Part of a small language model's weights: 7 heads of 64 (1 for keys and values), rotary positions.
Each number is 50 + 12 x the weight over its row's rms, rounded and kept within 0 to 99. Layers, rows and columns count from 0. The size before them is the row's rms in percent of the matrix's.

# gate: layer 12 MLP gate, 768x448, rms 0.149, rows 551-557, columns 384-447
# up: layer 12 MLP up, 768x448, rms 0.172, rows 551-557, columns 384-447
# down: layer 12 MLP down (transposed), 768x448, rms 0.172, rows 551-557, columns 384-447
gate551 089:42 41 50 60 56 30 49 32 57 66 48 55 40 53 37 55 64 62 47 56 52 48 45 47 38 67 46 55 45 69 48 56 41 54 47 76 41 35 58 58 69 45 43 58 31 65 18 38 55 53 49 32 50 67 48 61 48 49 23 38 32 41 42 60
up551 096:60 41 19 33 53 45 48 48 48 52 62 46 25 41 34 42 54 47 56 73 51 41 52 47 56 61 62 51 33 45 33 39 55 45 56 44 66 51 42 47 52 46 61 46 66 42 54 55 36 49 40 43 48 45 44 59 66 46 40 43 68 87 66 63
down551 099:46 45 59 45 39 49 48 37 55 63 41 27 48 72 54 35 57 58 34 55 60 66 41 55 45 43 67 31 37 65 56 47 67 47 63 70 33 54 51 46 60 04 49 46 47 26 43 39 50 52 55 62 50 54 46 65 39 63 43 62 56 57 55 72
gate552 104:46 62 69 60 62 61 39 83 54 37 26 71 28 52 40 54 65 51 41 45 44 49 60 50 58 42 58 24 60 47 54 68 63 64 46 48 13 61 56 45 42 58 26 56 56 58 46 44 76 62 29 52 27 60 37 41 65 35 26 53 50 54 45 61
up552 101:35 47 45 45 51 46 39 30 56 81 75 47 46 60 48 63 53 54 43 55 42 49 52 34 44 57 47 35 37 63 66 56 42 63 49 63 39 52 60 42 70 61 62 76 60 33 58 61 48 51 58 36 51 42 40 57 43 53 43 75 51 37 37 50
down552 108:61 64 39 47 39 40 53 39 51 59 62 43 45 63 44 55 65 51 65 34 46 55 56 45 28 45 41 40 30 45 60 43 65 48 42 51 44 38 61 50 57 61 51 60 66 37 28 46 39 57 59 40 66 44 66 88 46 68 54 47 46 38 60 67
gate553 100:49 69 58 71 47 33 51 47 68 47 51 52 73 40 53 46 42 59 37 39 33 45 32 27 37 40 58 55 49 66 54 37 67 49 53 49 24 41 25 52 44 57 66 38 29 52 52 57 23 56 38 43 43 52 16 30 48 60 73 33 62 36 40 65
up553 089:51 52 58 27 50 53 71 39 43 59 51 39 53 44 50 52 62 59 57 42 45 49 49 53 60 52 44 63 51 55 67 30 56 77 80 29 84 58 65 36 52 70 45 68 59 49 47 33 59 23 54 61 39 52 66 55 40 60 48 51 47 70 33 36
down553 097:74 64 38 35 55 57 54 62 65 56 31 48 42 55 61 34 59 56 48 58 52 57 55 68 49 50 35 37 59 83 32 61 54 49 59 50 61 51 70 48 49 47 34 61 39 61 38 79 67 41 60 47 57 48 62 43 46 48 49 49 36 62 29 66
gate554 102:36 35 53 53 48 41 42 35 51 65 47 55 65 36 48 61 39 38 63 57 39 60 28 39 57 33 47 53 54 48 48 46 51 52 61 75 53 42 69 44 64 30 61 61 62 44 59 45 46 45 34 31 37 51 42 47 42 62 42 32 47 39 39 61
up554 097:26 44 39 57 45 55 44 28 69 52 61 43 67 64 39 58 48 77 69 44 55 58 44 34 59 46 31 40 60 60 40 33 55 35 56 50 63 28 67 53 34 53 49 45 50 60 46 38 43 50 35 53 53 48 48 56 50 38 57 56 35 43 45 61
down554 096:30 57 39 63 51 43 31 34 51 45 49 55 53 64 40 63 64 61 52 59 36 54 73 51 75 39 49 36 47 55 30 51 63 66 43 34 44 38 52 47 51 52 74 46 49 58 62 43 47 42 56 41 44 41 46 25 41 57 54 70 47 51 38 35
gate555 094:40 24 57 55 72 58 40 29 47 50 50 17 70 38 65 37 55 71 24 50 58 59 48 55 76 36 44 69 32 47 45 55 47 33 36 65 30 33 55 44 41 47 50 48 43 59 74 55 43 41 49 39 71 51 70 42 50 47 42 56 25 42 47 47
up555 097:51 65 35 41 34 47 59 37 47 44 37 60 43 54 34 59 59 56 78 69 64 41 68 38 58 68 58 41 38 71 79 55 42 33 62 48 33 72 63 58 47 66 49 57 64 47 59 27 48 45 53 45 30 51 50 40 60 42 46 37 56 55 67 34
down555 092:67 33 63 51 54 49 54 17 51 61 60 72 68 46 50 46 33 42 34 25 44 45 54 63 30 35 56 64 42 50 53 63 44 73 58 45 42 32 45 44 69 17 53 37 32 58 39 56 41 49 55 36 41 53 51 58 68 40 46 51 50 51 55 68
gate556 091:52 40 41 46 41 44 38 55 62 47 31 64 49 74 76 57 38 43 55 59 49 56 21 63 64 43 47 18 27 48 59 51 51 42 53 59 62 59 45 58 56 59 45 66 52 58 48 46 65 57 47 56 54 32 27 63 65 53 49 47 46 37 44 47
up556 096:65 59 61 72 43 53 28 47 74 80 39 48 71 55 51 41 56 55 58 52 54 69 29 66 41 70 50 47 52 39 56 69 48 53 56 49 67 41 33 55 33 43 31 55 46 62 48 32 40 36 69 41 52 60 63 63 46 46 62 40 60 49 36 40
down556 089:27 51 41 50 44 49 49 46 74 41 36 46 57 27 63 41 56 49 44 50 52 44 50 51 54 51 60 56 45 48 40 51 51 62 49 52 33 59 48 41 49 99 51 66 51 49 67 45 53 55 71 54 54 29 50 36 61 54 31 45 67 42 32 60
gate557 094:61 64 41 52 54 58 74 37 59 49 58 44 41 59 35 47 49 44 39 45 41 53 61 56 50 68 42 36 40 73 39 47 58 29 45 77 53 64 50 66 63 61 47 43 51 50 53 34 57 30 45 55 22 41 45 56 51 57 36 55 63 45 52 33
up557 109:68 32 45 56 66 38 55 38 44 54 46 60 43 54 36 65 26 34 42 48 18 55 37 54 61 57 51 50 37 09 60 44 52 60 50 28 27 36 60 46 36 49 64 61 48 42 53 64 40 63 42 62 37 48 59 49 54 65 49 40 52 55 28 36
down557 113:54 17 49 61 64 40 39 58 35 63 50 43 52 30 56 37 48 44 38 48 38 35 56 53 61 46 41 50 62 15 57 75 35 62 56 48 55 41 52 44 59 22 58 47 61 68 52 53 68 33 42 60 39 45 43 38 64 38 57 64 53 50 39 46